Part of a small language model's weights.
Architecture: RMSNorm before each block, tied embeddings.
Each number is 128 + 24 x the weight over its row's rms, rounded and kept within 0 to 255. Layers, rows and columns count from 0. Numbers have three digits each. The size before them is the row's rms in percent of the matrix's.

# down: layer 3 MLP down (transposed), 192x64, rms 0.203, rows 183-191, columns 0-63
# gate: layer 3 MLP gate, 192x64, rms 0.216, rows 184-191, columns 0-63
# up: layer 3 MLP up, 192x64, rms 0.197, rows 184-191, columns 0-63
down183 094:113116151114141136113091131151091078097106147145125156112118147108136148121114111143095091139139148149154094141132095152161103086097113151118138183138159122125128164127098118143172151163102155
gate184 102:136118081139142125124129108099125142165151194111137105198106109145102183129101155106109126134104103116114133110112097130131150157118140140108152149146122134105167103129130080138131135147101102
up184 094:108126137152135128108164085114144127141134128098111118112096113151143152110120125159131083147149120172158126095139139122146175166152144138062109137154121132128121116125176152166115143126090081
down184 097:089189090149137106116103137131103121108141143150130110134186116106123153168151174106104163080123122128126119170134100149149143148103142121109154140127139145101098103155099131145101116121105135
gate185 095:174093086155100131113103147110148149123141106138167126123103135083129132102149089117084111119180086116125129135136149111138118130138145163156126123156094137117108103124130101136158168173150104
up185 094:131164106103129166130177100133143132159117137156112138096137139116138177112104098113097119127113132108186153142147168099141117129132125139176146160103117152106131151144103149133174106124128176
down185 097:132088143131075157127139114072158142158096132153117122148088162136129115118144100107160134124133138144078133148156120162116175129100109131157090148153157140131148115126156149146142133170120102
gate186 090:093111161123143113148134145109160142140129156123123105102129165118153084153146120165099119166102105172156133161167134096125125167067119099139099165134124090115137132147123134158148113108147141
up186 101:109138115104126097169134134105137134118137113130140144104186105130171128159128128145107124114104110145092158164142153181089114110110162146156130133150094112144171104133112142115142166078110149
down186 095:109075110101109169085145097124091108130132146099110122115142136156124112168141177095128115101145166115101123122163156142135122182102140104155150124125097135105083127133142130125106139141113094
gate187 095:116153130125142115149130109097116131170160108115098121162111113113118113093158089126097165169115107133128081147178105085118154145134166106145137128144153121148117127116155120131191151157123143
up187 107:114120138129088100104091109181126133114150106122171114109143115126099130114137140110122091115108165131113120080123129151156114158149151119133065146135132125139147095175095137106095160170117128
down187 097:114071106096090125122109106159109132119151139114095165166123103106176147113103102078118102150147145133120132132118088114122139118137177159107128134131087105110127131120100137092129105173120117
gate188 100:095159149142135121161156114112159141114119138109173132196107148138155107175112120077147159144115163099112136159105128107137085139130135145153136115128099143153145127097090121110108133131167126
up188 097:138097151103151180153122110141119158101078152101178131158118093095112094122189150172130134130111099143121150135118128152148098120149151100146152127126144145126135152127152149132160128147136098
down188 097:118141125135141132111135150108163096145159161154133133114138055093121130139129128113113125141126159102136148166152130145091161100126115150175103134064120128120109128163132094109126098099151089
gate189 104:075098147124201124169138126131123101112151138084093153142120131117152127087150166101105145153091120110115137145122108112135116120184152153082123152139105147135130136133139142144149147130151117
up189 106:151171078096130103143140147123135091167088161108148089151147140143157115129118159144130130135121188094098118122107118132110118150127128183130118129125109159140167114145121132152145164131136170
down189 111:130125102190129188132095158122112128107113123143152111155162122179108123137107111156120158114153109141154110092137150147154123123083120133145098118118096149141129107168124116186133132114096127
gate190 083:130140137143134115097147091139100143113125121122105125074139132132129118166127101155116172171136134121119118117124170093139147118138109134131152109085142188128080143126137182132082174124151118
up190 097:148181116111137129108123117159122112115143110117123148123144097144158108125127126154107142133123112160119107186090111103120174132056107145098129119109116075132158071127135135125138149096123119
down190 095:151118146063115154167141142165109139099138148144131118128116151114114163108159150126166124116094090083146164102152150151134124116163147156108140100109112176149148153163126133157135142131104131
gate191 096:103165081133088118134111158103147183142141125127108092137168154103099121141091133125137098133144093131118144129094106125162139134143136126123141188136071157103137137096139096132105121140128121
up191 110:071105130128164133175107169098106166143146101136175092134150130152119148161131113097146145131166081124130124138088119108154117110152107084103097135118117114147113112115126126144104125154154120
down191 096:121120128159158130118125096168091087130169109083147120182141155148090137094156138121113174118135128195115117136124155134137130157125141127097151141128105088136131171099124131114137111142138140